{
  "hidden_act": "reglu",
  "norm": "layernorm",
  "norm_eps": 1e-06,
  "positions": "alibi",
  "tie_word_embeddings": true,
  "parallel_block": false,
  "init_std_up": 0.039,
  "max_grad_norm": 1.0,
  "warmup_steps": 230
}
Each number is 500 + 25 x the weight over the matrix's rms, rounded and kept within 0 to 999. Layers, rows and columns count from 0. Numbers have three digits each.

# k: layer 12 attention key, 160x160, rms 0.069, rows 87-159, columns 120-159
# q: layer 12 attention query, 160x160, rms 0.0692, rows 88-159, columns 120-159
# v: layer 12 attention value, 160x160, rms 0.0655, rows 64-141, columns 120-159
# o: layer 12 attention output (transposed), 160x160, rms 0.109, rows 64-140, columns 120-159
k87:522479486505499500471509446512520473476488510500537525464448491482483513476521492493555512542492489473512527471518540500
q88:490491505495503540517549499471515463510454456484503535506552489474498445460469500521491474498520496485483513502517496511
k88:523506510538498539539527486482477515468486538460503530441459531472511517434491513535474481518501537509482475535508491478
q89:490531504499486468441507516471501494500542455515511535484505489544494505505522477504490521518470489540530470503496496516
k89:467494492479539478524475473518499457567492515460499483534515472537500504506496476506534475475484497532563442514510452492
q90:488526449495513489544538505514488448530534516481485498458503472488507533507519539487464508529502515503492517457519533510
k90:473489480509478503504449522467531483498537472494492499455542492482494480531508538494491496550500542468479545494503521513
q91:485490470453486445463485503504459471480506456463484517521529473520494514556525495514476444484483528509524494527503508489
k91:492518483500507522508506472528469509502501514465484486543463484526523482576503461527537525517518532507542485506499485540
q92:506499493463521532487475528521526466497489460487485494475481520498487508507471493485483478472508502525510487509547472519
k92:484493437529548537516490504486492466487463523495515495513469530435517521488518502470466511494498475503502487505478473500
q93:470472490475541523507487499510532492571489487458508513519494473459509465508506535510491513504552474483504507541498500483
k93:447525473529553529506489471519469498469486484472510531499489533451509533464531505511473459522530526493514504522491468494
q94:542473539511495499488534488495503501469469505510471515507494485496501489486482501479491513472529518505482524533472475499
k94:533502533526484472431534492523478544487474475552521488505477524458480484507513513504518535508527523482466508469524533510
q95:498488540500498485519500516522536482430466534520522508426514505483490499525526460504500496512490507488512511480476502516
k95:486463529553497511477463509477526477511481452547500504476468510504498478492458509479487504514468510462448543499480548503
v64:524477512531479532512506489495512509502492529528497457509493492480490502511510453481502500539476479494467496470521451488
o64:493501528484505457534479484488540492473520469520537543491498488463453484512512510503514461500512537469489524472547545514
v65:495509517521482532485495493509498513521490484491525505465453502518470515539515512516485526538476503503475501531498492504
o65:508550500506531435516506499470486502507527474494510509453528516462486483499499513545530458500493494496500515498507530513
v66:503504528465557511511470517516497476472505479500492542508497496518500504487499480468510485530544490557506486494468535487
o66:464514468498506476514502487512469496518522504500540503534478477502534520501484481510542505475515499515451479502508494453
v67:538466504495504522512490497474521497497509493482497542511446521521521456474484470529505524490514491501448494460493507487
o67:460510496501512523486484500532466526514532505524512471538477532507528512503483548495498527484480477490514524549494479466
v68:504518482472505527493546488498519537501549496463471526479471510530516438498507512482520512476527472499508501474461504442
o68:438504495481504471482511503509487492533510474509520554497508497529551519527467490544481534491531472534450489532526541511
v69:489511561510519496460529498562509504521538535498501456486536456483464510492477498490502484477534523498514515490469514519
o69:497524493493490528531471501507528516533494491489565542499526461505503532518534484521502503484522518526481483448496525514
v70:501500509487524482511490471539524460495474503424477549526505519521568482472519492500489496516538478522514477479473518518
o70:472465468529509524485526519523462534493524510489507497549463495526544473487488523487503513513517544508488469535519518498
v71:494501503487449467494552479524499495495539493492521493492510513462491490442490490518546495431486493472497508537493479485
o71:515492517478497516524463477487538474498443492505525546469487510490536477514504506475464494517526546538514454470466509505
v72:513485456535485493458503522544512462491495516551511494480547526514498475481522518502496472508489534514518513465492523480
o72:512518501481480487508495514487485458477518514518523481507525477470455508468525456475502506497477515480522488524491484491
v73:492502512448491495541488522527536522493482490492529515466506520506528489468522505510533463463475497504474475508509504500
o73:519469490490539530481491479487524485469465475505500521451522460504483522480531494477472466525541513524540499510458481486
v74:516512483504504533509469491481526505506511530497454484499473525525525511535482473458481525500495546524527485513500484514
o74:485479495477496489490511499497488458536515508489476484547504519527527495490467501517451515491491495500510502489544522512
v75:521530523519490505522492501487506496510503527505487520514445489530490519504514495516539541526505476523496511497504487509
o75:484482498501463518519484479486543488482512496511520538506531500490503541496504488525489505485517494475494491488538470514
v76:497536429554471441511530508476497518477507528505470513465499517495488537551499507513509521510478492534522492504509486497
o76:496505496527518490511498484446523490483499484506486511462532493490449498489540452510483512539500495468480540498511576531
v77:482489467504449492536515530511532532506495492526487488462499480514454479531474471582506475453489449508535511490497450483
o77:490512475510503573507498488478474462448516527504502542476511531463455476465482466491511529528495477458505499484509519502
v78:477520487525525487505462519539541555450535486518516455482551497465483474465485525500540480500507518495515498485534513499
o78:563485528460529482504491479471533460481475528504513544477501519517507493503515491488523450515470486515490498482455549483
v79:466484465465545507502456512537506472491508479494474530530496466535557447519484439507495476496513495520492524537473512469
o79:477501480491509519490479515530479535503502529510517499503476448582532481471470491478546544499532519524511472511527481498
v80:555518500540458498444529488476487524507519493490476519505478509502511524501505487503496537502509512483482519469475522481
o80:470516501455509485507485514470510487543525478529450486480481526518525504526516543493532500503503477496517523517478516509
v81:530480512529481508525514510478503498492472491504493526492463527482515513509526477523449545541483483469459486469495501499
o81:457479510486532453471507480472519536465557514488501482527519517478489491515495553502469499498447497493542566554471551508
v82:520498494481539525507465505475497522466547466523529498521490482488516505517494510490503481475484506506544500484480497518
o82:517498480504537497467453514492500486509446493507500493469526490536491516488538477506494483483470495522509531490482480445
v83:509518497496534461485507504517513535514536490501507490495475489498475515531456501540519492471477479527469521506518516486
o83:482514499537522537525508509500512527473533515520496493469505520521496549517483526510525496519500485511462519527497522510
v84:524496476506524466567486499530472526509449470529493499502512470484501523519487516524542464467448455468496508503548506481
o84:548512494492488571494495473520518432476443518538498516457544510510499517503511505502489497495538496512521473496489454528
v85:475537519523481493508518474525484505509486530517497501477446491487457547506502494512523522533483502467497493498508474495
o85:493522511486463501539499449451523487486477495499491507478528503464493497492527473521431504481532456510514507498478518528
v86:533529473505507511511490509535479477484504515506517528481506494469539512492518492499503504482473465470494526508521503549
o86:515468468507518503488503521473518508499463485497481497549493512486507458501484526489467505495483486515570516549482476508
v87:491490493492550503499519534505549466480494514500463478487492497515545482517489498511526482497492504512483511479504499515
o87:503526488508521529523516490523476506492534480502524489519494477540494523494499509497499540511497520485526480502503498493
v88:531481461520493495494501506523509499500520513528492513462483544488483499482512465505523529539498509455526505529489516495
o88:464513478466501488500537483444504498494486478509489492506525539458485505484493512445471492486478470485532494529470472483
v89:481498542496468516530498467514533529495534509505526465485509528453480536495492544535522511546475491513502493500512492560
o89:524492492535524457505503509491526497488464488481508502525562521462436510514497520499452441484467500498494533498476504523
v90:502491504525503521483548513531495449499500513512442499532500524510561445479481485481524527511529519545466525467492507522
o90:469490484515518506520498547511497519524541476497512510530482526518486523489470494509520514495492530465501504522532483464
v91:521502488545477492493528481452493525513499506481492485517507527496541492519492492484443527517509445525453475511479521504
o91:513505524540525526481499517514468533490529469504491521505473511498519531533480515480520520489444501453490561512540480511
v92:497501504514504517509548489509491506505516519506495522523476458499488460497518473504486519498512450518532477471465490425
o92:482476495464463463472473490526509499500518497522497552480474478531489503503528509510510513489530536494436484510529523509
v93:501511476523480513518523499474485506481546521524472492482490469516510505522459503478529466500480483515512491488483528484
o93:493513491491545537507487534501509489503513468519535514484522502516465547509462465483509495505490500505503504488534504491
v94:506478481495473513512514506552555522442544505516484445493505540475465475498499496524524501459476546447535478503482483509
o94:486528514468492489498504449474507478478479475486560491496521518509509506515520525476458496515468480485545480505498538481
v95:532530535497520479439505550495464504500508514523453473481526520509441498491510529482513493496478494492500511495489510481
o95:502563486487476481536507517508486466573500488502492505492485472444505530511434487526482494532480477489477524518472515511
q96:500523501468477494475484550513497498523560523496468449558523492493538539476562492493525499505508513513497519502504496546
k96:502500515457462468458486519498479505513503555482458477516479499539510478534475493534510463479515487517523488487476482523
q97:499480487465487503547488491536510502519499514491482470493464501508476529480526446536515527465488524501494474508483480489
k97:499523498520463482491489469448517528505464511467465483470534474519532512495473454476536507457484488503510529459537508546
q98:495529519487506462525468502483490463543530428468495524501464529465504511468528506488499510481521479510493491447521456471
k98:428503513498478534466498504479486471497525524478461500514488495479529504516496510515484495506544508501520452492494527536
q99:491514519483522479515521488508513514487496503518535523500499503519483507523516475503502554465511493468461534488477501460
k99:526492502522500508504508485460486531498468457494537468496504476490480479461462489482482528495521521451481517494505486494
q100:482498539508506485527514478500491489473464494476523515514455521502462483499487498477508472481510499501477486468479451454
k100:494468494511521513507485499501462471504488450526491521493485518502450533488512505457494549464491513526470512508471482508
q101:501534550514446470474510491553491544514516515493463494556464514536507534576510529485549521525509466462482477500479473497
k101:499446512495525493476520537526458544542475524503496499557476510542514529474467438493491500494471475473479523556451500495
q102:531457490486479479513486482528515495500533546496547460519508475481495530472550477549501518486480497513514476476468522492
k102:541495523527498502481477509520473547501486525470510492521517497515516467471514483504524504508514496510532523454468484490
q103:492509519465446462533494516545530527455520527486502498529526509495534538520509465533544499497476515504469459514486460506
k103:549498555462482468446464474508481476534527516473490479510489489553558502479482488495564536500485462533501483483526470552
q104:488480496500514521483493537479529531517522518513491491538516475501514528480491503501482495531478505498524498537483529516
k104:505540481482463451473519528496491548481507517492490490549464511525518497494515511573507467510535507498553497497485495482
q105:537527539534499505447559512493471517488557499537500480521525513505527498532499500509516511515480507499473489546484492529
k105:498471517521492499489559548507495478496501508510526521495510491506465514498531503504467490472517473546465499494489498456
q106:460483469507508478472505496503478530514512538524485521513504488528474465522522488486506540545490489478511570518502515505
k106:457489450512535503508540535507499529488537511532472476514480465501470510539510538527498468472529475508515476495498486496
q107:500473493507516453452503531485520516522529491485520510543515487534522484484524516529523503465480512514530514515470539504
k107:485493495519499464498497514539523550460501510498515463524483504502493453504525464457516479491524498497563502484493506462
q108:508505517521507474471500485515532505493521504475499486518466505523518558509524500488527515536476532516511496489502536491
k108:516505517510472503472462492490483543498484476501515465541516547457522524478459494492513471489483480471533529505511475501
q109:463498534496499501524502521508536474513528480494511498508484542454540493524460532501510440494470483494509492528465520516
k109:515517498461475456464490537533543490500561494475503552519535533471519543491530541512516443521501513511584479536518505476
q110:471512495498528485518484471504466465482447474513501528520454432497458471505474520486471507500534504457538530517495504454
k110:447445512560537450527494534503518502476492468556485478487476514507460494534507546478506471522498497520490537508441481468
q111:498468506509469506509492485520483531508517516513461526472471525525469508526523490477520519513492484504456535504494512532
k111:453540473486517526477546527486497480523506520527485510519466514521483507536454505528484504492493519479512489456488482500
q112:541544510500433517529486550489516485461477493512475448485515487463521500467467498545499517520493470534471536457486512527
k112:555506571507483545512487495505497473525502525481444475450529506517510492519494528513501495500486501583508464519487522480
q113:492500527489484508468538521492514496500495527521517475518514499498495517481523518504504462521520536512479522533498521496
k113:476488470504477483472492511507528459495524530475526553506547511486510522496518557527504463506526492514507505496496515495
q114:479504446463492507517482472535518463510487453522525496476486469518474464497506481506467501473490462486523506462489504512
k114:469491511498489519547479480491541492467481508484506482470493524498498499496501499504479538495509500455520480496498500501
q115:511502459494467481504526544546482473519510536477490486509539498498490515485495525493521509490535517483491520487456468501
k115:481479486433502489484538544528487528535526516504470513514514469532501502536487507523472507515519479523545537454462488513
q116:538462549458435496486498487522530512509531486491519504563453544501474566473531460544500496494519516506490452474499455489
k116:499491493526492491495515488539468484542495530450487486541502510521545480468518465469510494470528460527528487445530509517
q117:495508511468482455494534501516523512501513520497556496537519487523523544545488510499488453489503497493549484496506503504
k117:540498512520464438498468518490439559467487503516573492542496495500493492465505474498542506495470497525513494544524490508
q118:503444490451516491488507455504508480565488491467539527558481493458465499495482489498484473434528509460539481486505467462
k118:529462486517536451507491482536489586486515506471488469494465503514491446462500481506515502504515528537496525471513532556
q119:502522517468480492502521502507480547486493556517424478512520513519534499544524487462486489548521525496456482550543539556
k119:517499480472528497483501504501480478526478517493496532519537485524502504480500497512473481479486475507490473495514460489
q120:504482475523561486510459487502497496489442483477516517489499501513515482499557497451470507512495510501467528477497504531
k120:488500466504521539508511508522478470480488492520472497486503504497499504541483509488512512515478506454455532509492507487
q121:501515515494529487538512454479501493516526482492507512519466500504485469509486489485486478470538503482475475481519452455
k121:454480479493487471490523456507495470518455522490470522479521503509530541532512507510467528500504498476492510540520536528
q122:485539492507487479499504530477536489466541468454484514520470548525470528485531491537542524506515477480462488490516473505
k122:499507485479517490474506483522484482513477542491502487496524497473504507525488481464494503484512484459539471490513472541
q123:449463476463530499511515447530463493524508492465501531517468480500478494485481485503500482504511498521538465494476513511
k123:442493486516518457541506505513495507520483476476490498525493483487512520526493477507488505527487540498512527517485496529
q124:525510504474512521526505460511472489501450462475518516502499499482484447486492538452500544475517490515493519456482499499
k124:504457473520552543510481491488517498514516457522496511462491476473492499485495502471507536478482538492463481486494498521
q125:489536492507432452491486499551526484531499495463484503519484514516506492507486471476512499486490485476514518478515492532
k125:524492483467480541495504467491513507525485521478454501502536512525531525469476458521517488520473505498561503486510506545
q126:509488467514530552508532495524526471519483480500513487455472519494497480481505512499499491502498525526455487498526498518
k126:501521466464488507508501507472557465473501487481511527476541501489540490461542522527503510506500512466480496542525543514
q127:479443514515528513475490497506504465505470460518532511503494461478488451491510525485478496450529491516533491502507501466
k127:462507472553520487531517486493495462463483508533517514492477540497452505521551495471476492494526508529490517498501536462
v96:515488482451496465496498505537487518480498501534498510502510495502516538487519496484535545466495568470515523487486517525
o96:493515496498486474512537497510510470468451450503515479512508502525480447511480489547496472499509495496528471481474497493
v97:517493499498508474474483551535522465528484500493483506498478491523518507496502478501519495490489550487494511492478532497
o97:502544488483498496549507497485482491482519497498515491507504488546536510503458504520439543486520498493508489470518468503
v98:522500482503486480538539494538514533535533516501472495498492472486506497518497517497535471472481537512510489476496482509
o98:498502504480509527489508512495505462483440466511509521502497501527476479519496480498486497463532486525528521451509516506
v99:518557525502475516489501505502524532515520522485536486515478514478484485466566504540482530517469513491477523512487485464
o99:468496474528492453523531484460524476462510506498526496464521483487457546547478499518502478510491550505517496520493457492
v100:476521536488472529505514465462465448493520479531545504522538496478556504469507496476483533487533469474491492507506540536
o100:505481486502525492448518482507512550455527479480531504494466501497518500502516546487529494494486485500505482527485511511
v101:529522515507502485474489474507515537480511492464498542510491516458468494501487539504497508516513476497509512507550523494
o101:483477456494520520483478494503474491521519513522522504525510477520521519513537521495484519519520503530457545520520524501
v102:500510512490496464496546476482500488504478512476456493522475511492512467504523458560474506473462529512498546507519512461
o102:460529509476457486545477515479504508464552507507502529459467497555501503487450524471547503504519538486523511497519508489
v103:495498497502520488494494525492510469500510535482514462503533495524551549481461501519496486500469533492496469551433510504
o103:523525521508499493493498513487485495479469481502519479521519480484494486505494456508449481499484508507528450439465498529
v104:521492504479512524515505498520469470473552470531485538542496488470469478468485516506483513512525512477512499499499527479
o104:478485441493476478450501470505520513501487509499488479505488534482505473484498500502558520517524474470497500525529501441
v105:466446512483514495522492522493490535550479515507523473448505480517483456511515511514507501543498501515510522515529514512
o105:536557484485504514508482485498520457502463548510504513501521540487492488499526519476497495493508500504522509508510494499
v106:562506502523508505537464507506548500467493498476516521480472526463520501508481499465525521528522505494491474497493476466
o106:474462493485480484479532461530510479529496523525457478562487504530483514513522486506475516513482545507522476518513516508
v107:502455505510474477472496536474436493534516478491499504504526507532491504489455504503469508510448492520494474483493534537
o107:541557518512547505474448506486503504564520508516480470499510495489536499505502491518466543497516456480467517526503489484
v108:494504518453495489545494456495556549514462503462505488471531463509523540509487548500532500490487515540505527509464506500
o108:498498503508480472469503500486497480442488536495522451519531520508464529505520484505481479544502514527537447495495524535
v109:518513509539518490471486507503559486491494495503468518526522548502542470439501494535461492496505501479493504475497532447
o109:473514460497473433496491490486482509530535505509515487515498453500518499516501509521530500536486512474493505543525485477
v110:517500482507535526502520488503509500527518561519499488511474475489508491462467492487471478525510511502506486510467504508
o110:517486508536517479492504497501491513530453513488487496481526495464496502524551496517501463535492478502476466507488549528
v111:465524523492477467523522480508494482512461486494514487494522528492472475524468450497465503495497486510505505525536528542
o111:521489507492501515452465517501484517485535502520492482533459504557566512478509547493498560488516485454523530519505476502
v112:551483514511513493555483498523547475487457488439471532479498497480514472494486501476505509455505537480534527483492497490
o112:498504477526474532519525523528495491497518549489503479508475505565520515520488497538485502499512531480511448494539514522
v113:474517507501491492556507516502522466511497484489494481518502477488531519503458501498510522415487450501501470467495463491
o113:516511529479514544453474540507493516528498478514493476472491510499502506488473464485483463473500474512528502483498495524
v114:480468520518514540532525521491511500492504509515511472488491528468512504508478512450514486496528461539510469481500474526
o114:513484526515510548473492486535506531539488502466468516516516503467459508504537513504529459487453485489483486508486500500
v115:518464488502491520545511499481530503493473489477517501477511501495528535518473497455508493501524443532520454524465496487
o115:528476517540510506466483495522495502493498521490483460504500504486494503532555512513499469531493509501463468477524529540
v116:518514524467550494508513497496524543489501517430467466476545474474507517479473525506551508475522507507503530488513469512
o116:516465497516466508506521505526480502479453521505511503519493503506518513514502471515462495523501539532524478473480521523
v117:515514515499489516477498486501537532467520503464525528538447537450536487509497497471509511505500535485512494511504479514
o117:502488459564527477505518487529496495521504461498503480487491505543469500501529502535484519546486486501479504522556556507
v118:503507521517521495505496509494491498486462491494484502487500462524491509510516489514466489500515466526512494468511517510
o118:500521514490510476512484526481491510506492527525507495476511514457521496508496496498486511515531492495492503505498486476
v119:512533544519518549448517468480506466447528457487468518491497530498543527488524485485501517506527462476463538514508505485
o119:459470493483493458517514503523482563504518511498494525485474492504503486504494477485521480456510540506502530499473496505
v120:478483518537501525507522478507517469494517535527496459501522507507545520484482532480500480514441473532500452493489483518
o120:504510512514516518471500512483532532505479495499492500479512514449444499504511496527505459500473492479517481466478488486
v121:507531497498501522478496490557483512477492467519513493483497509477473493477498503528549480525496526475505521478498481476
o121:471497520461441486546492493485536513470507456483492530540469478533470521503466486473514514497500538522497491525513504471
v122:502502509497500465489537500511522476488502521465458468475531513494493502513501501553520500457488510529462523513479510476
o122:449512491513473513511543515481504524457490514526497512436519505475486495507475473481502442500457540502541465486501513484
v123:470491502497462518511517533521498453524466491491492523532498486476498479511510481529510516483505467513536477499518528485
o123:506545520480546525490475487493498506528538477531502484465484531489484511488481509479518476453520482507481537498491454508
v124:526456476549517489524516526502513510526485500461512478474516496511521523499458490472525497463527473479514501503503524516
o124:536501520485525485481511485501459516513476496527510487520536479485532479477531487520462485496507470505515500496482541536
v125:497472484529453467534492527457529494487464483508450517527476529493496489517520489542486522419470534483485535490477511505
o125:471505528485510505482522502502514498509546498508506479454504466576534501498442476495498521484502464482523522512554476484
v126:488459521514514494480483487472549487493487506445495498487492509469552496509515490517540501459496496482515518544478476472
o126:510525509533474499513513513545432505513526523491484472471508488517520521507487518529472488535459519502484485491532563538
v127:515527462519499484458498492502483522480504502482486493528523503462495478458483498516471516504492507484494525467532494459
o127:452508505464493524512505525490533503536491460515494523473489500492472498481489494473508466500499493501495501516521502472
q128:514462525456511470493503481534521532499471565475527477532503466533491555489505501510502512514481513482530475466483504476
k128:500443492534495492478471489553482508532460514501515453504465535589520484487517535476527495489527532455528507469487503509
q129:493463490459545529499498478495502530480532508432501498466500465481462495498536508473524466479544543545484515463470506514
k129:505502473480519540448497478487492553521539501518506472550493530457456492518512547504505493549553551500483503482495544515
q130:499458541551489488479510502508510488486486426503541450524475538495483508510482514506503520484511472505480502497454510445
k130:462516529481503477503511513544509468496530497490573500562520472470466527479475499513508493477444477499545556481522522507
q131:519524508504449475512464470496481492478524490479490496529480486488505553476533479540506506469499457479550500519475492496
k131:505449532527511454521449509543497477500509495478524509516496529507493526538483468550504493453520453474507449477554476504
q132:481494497491494520533531500466488444442509516444448497430479488487521532517501501527457470548542542505514506467499510469
k132:446491483515532507486511537525520489489544547503457496521535471499538495524498500489502479515509515502551507466539502508
q133:536506487508516468469503468443517556504493532496455468493511521493489489477464512452486492483532509559565436464506490554
k133:573452489461536510504514474488464509519493553536466457523460472499464538464503528481527524511496500548463465489480461529
q134:469548494524478481479505523460479500477517460489454492521494504519522488505510547504506538492499541494490533530508526467
k134:481509480448473448494481524537464505526517503453478532519489490525483480528509531508526436529520473490524492464478462489
q135:495500488515496499514472526505549511520480458496526503487493510498563459480543475487528505458540510474476506520421520504
k135:450523503518509510467533501466517524508497515467528450507545540467499513447481552528478551498525494491498499499547523500
q136:459501454514492480545488486444509464447521484510490547430522520527541517492465501498485506516488525497503552472520537520
k136:490479481509541498492498512446529467486552535514431464464518511514526526484521493514498507549510505453539476485511502519
q137:515517522508427477518513464490506488441504501479498516567496466497454488455442515515526485479530529477478512535462505476
k137:519497528458484461493502450570501511498526527462503533506513538516474474532476533502534463531491514510534477503487531466
q138:475508530485469535504533491502516506493462510502469484517495492538464512468490451461501526553496535533474513462563523498
k138:440518469488440522513494521500482503515508505463466505517463510528502450497534532483536482522446523491481522480551507492
q139:495502508536511483485496493530514486478463493530494524470505467556496474536523480506543488465432539499472503464498557469
k139:497505515506497519492490481433477508544488456495516492524444500551443470514488479483483536506520503475480515483452498519
q140:493468497493504464465497481522532503493445464498475488487521488519504468499458560522515483480467505498531505537477498456
k140:503484523493496476512517436511482493471486482516544476549476481576487493460507501532513541506484517470508502530471524525
q141:559410516513516507510455458477507540491482503473524467532483484490507511477515507475494498491465501515481497447505493471
k141:539478471492502553519494521526525537470500502521506432490487550503510530489503522498446491476513511472468552489508531518
q142:499465468514497499473483435477482540535508531506523460482518494510483498539525490534518505502494543487466517481509526527
k142:541482463506501513519526480495479543487505496509499476489469514482471452496513508500522515512528516479499509491448556542
q143:512486429477503551543540479508450489506519516547489506514451465511468505497516491523522515477543499479505485490546502484
k143:539484480475483490514474481497502561506503491487458453520518490466530459474490492481524498525502501488472495497478543510
q144:511531481484466520513521527505494497484460494458474534482522511467475503500522493521489494515565504526488517469527474487
k144:484464481490501495535521530475510483469545480490493486479540567508532490519495550486498495478505558505533491487557474525
q145:476513481473492482502471480492516497533571501544503413576493494531540526463570550524498491479472509463540468521471557519
k145:472504476517480408470439525539486521539512510470452453495511491513505501470524541556472450504484446452519491495488505407
q146:490506502501513522518569478505487509547479502514531473503489458484478489474515513513475513535503460481458501526505514520
k146:471522518528495524469512470504505496507452485496522544485501498490519487461505492468495500500488483499476480544473525506
q147:519479505539503517521490538490466489512461482517496492489498513509481498543520479465534478515491531509454490484514479524
k147:553519503514520515507463475488506516505481519527485508526487474487467483482493446447475540512537460503489488509496469527
q148:493477512492506459486527553527470453499489551466553519465529461474464508464540489471458516456553464477500510499503486488
k148:511430535521504518481481475513485466519463476524508531447513511503501501504507446504537513542514550512457487469508512529
q149:553530517522498529510495483478520516481492525514486499507490506505542497483476527505524528543491509553521441460540530531
k149:545486460498454525515515535480558533514489522462491519446516501464537491539469555496497492535515493519547461481482456517
q150:505483491478572496528497546543488504491544508512512504550480468514459546528526536498495487479542449494578477519494493478
k150:517544521512528499462469482522474502514520538490502460492465501528500533512517446508537479491534470503532483462500483441
q151:467535559475514575498471549465512501532540511513473513494494463454504474504477465513496493566490495581510536496543492539
k151:436557487468466489520512496461526455498504491480463558517506485489494523507486467519499451480465500562500503502533446443
q152:488499508512534530498485496460488491502513532484448502465499535489511496511521540522484505484499521512430538530501465493
k152:436519484511486508456508559484545515525510526479461558442518543497506497558489520502480483511516495435507513468522471453
q153:495509559539548491445506496531477486533460471519478476457496540534501466522488539531490497489466482502527483472497523465
k153:509476524515472477494518467482515463517483474495505487483512471518464503462502458479548505483490500499484479492447537494
q154:462519514478531438480496491499513462506505487545462460516460491507476538525518541483475529499447474480521467511504540445
k154:465463516533522471471445483488442451528481494499509521528460504502461493519521491508556526491446475455532523475476495482
q155:494496530454530468487468495491557542481552463439549522516501520498524479471516532498568489507461517496526515526486541512
k155:476540528503516468457523459508504486522474506468530492458512504476474497486487570547523497453500516518536444485492508472
q156:501480482552519519504532528498496481514485516504542510500449489508482507508482474471540475506546517530490483493459538488
k156:524520524480558504529485449502464542520487507471529475541493490469450516499514470492476586534531468512494484535472491550
q157:525508562432493473454465485548494506492504520478532507556512546517472517511526461513522510489488501501523456495531499498
k157:526474491537488485483466461539488468478454484490550528545475538532479511521468509527539537442471544482459503459520475519
q158:521478485481479536484546454504512487545489522459522503498511478442473546446475466505482508493482523451431472508492539515
k158:544520500499542519495496477573487506503505477509533517466542484490513498455512491519451480505494533469436525524530487505
q159:526520529461429478504494535496522517480528468515472499540493474550500481480524484555498523552483504516527536543508533515
k159:448521511530475469492491502492519488528481487471471506468528551567515522466510487459529456489471514486524461507533483473
v128:547508481460534508474521519515486511495513474538498484520476496474507499510548505511488459499521525515493527542443501483
o128:462501491508522513516515474542488488485461498492504472491496510513498515505468470518468472491470524525494481432541497513
v129:483507504483478500489479514511536523503486491522492505494505513519492533530500503541492514508491487492482545509476481520
o129:463510534517536519517484483508516470480507514475520504487512489475509486496489509496502512527486504523502519458480539502
v130:464528522484522453560450482500510537501469515497524512503522460486528505477500494508484487525485465485484508474494543518
o130:510494512507511505494488518447521498516495539475524500502522475469531532510510534487501501502508478490498478510519482485
v131:512477486529510481526487533498497485480494496484468524512500520520486550504500507511530497487468525514512496515487521499
o131:510493472460488491495507479501478540516511487503512473478471494529489496487506495503506514513508496520538533530503491493
v132:532490489489531538497539506503502490527491510527475541505522515485475506512550532476529477506525526476492519506468482484
o132:492536451507497524516498503500510506495522476503479494462470503500506500473488472486502512499457495509506527508522509510
v133:508503486508516479546523516481486474488493496505466510524506530518506543531513474481547507514506475465505485450487503464
o133:517528443500494472491513454498512510512540504502545477502459484535487518479509535476510526451506530486503522510559442503
v134:536470487508502476496486503501497485481495456492496462500491495490528526451490470497509510484469499497488539514525508529
o134:492520527510493480515480482501501491518495493519517497548491519513495484503543523531475463475522533489508498539449508486
v135:500515548529542544504504492523492482530518509530474468507506550482503491487485486538480490541499538488493519504484514487
o135:521490486481501464470520533480487506491501482526478502512495506483484507502535498495469496507485454507497506494463507505
v136:497458500495466480487498531508518527524507495518490503569514452503461506511505520466471510510484490540492477517491517513
o136:504529487454519527524483514527468470506474510474447499494481493494458515478561483522509485547525506487504506519525511476
v137:522472487523495536502518507510473521500491555476513495515516512461492484499513535494503526525496526517480486507514476482
o137:490511496471483492482520503534487485506502493499483525497468512508476509486498495512504503515479501486514507528528538505
v138:485511520503486497512510502489527453502474530500529468501500519498543536516501521466531506473503522520460527519516505496
o138:491497509503496520548511460519524502488528502474508534539503492511450485493519458529499485503507504468486523492502510489
v139:515461517473519499493535475500496500509543522476476495491519549507480535494507522519514502539520509507514500521508462501
o139:474521464508496482499472504490496478496547493477522532537501492501474492509522506468550482473492530490487534451482497500
v140:467511516513499485532508511546468487517506515529489477501488502467459486514557518484487491516480464498541484475535500489
o140:532500466495511479469500480479516507505478489495524498521457491476470527489497518528534490472524510496498504475499501547
v141:475471502505491507450495501536486455495497505528515485516518487509517497545523476485543455474465502515496501520471535470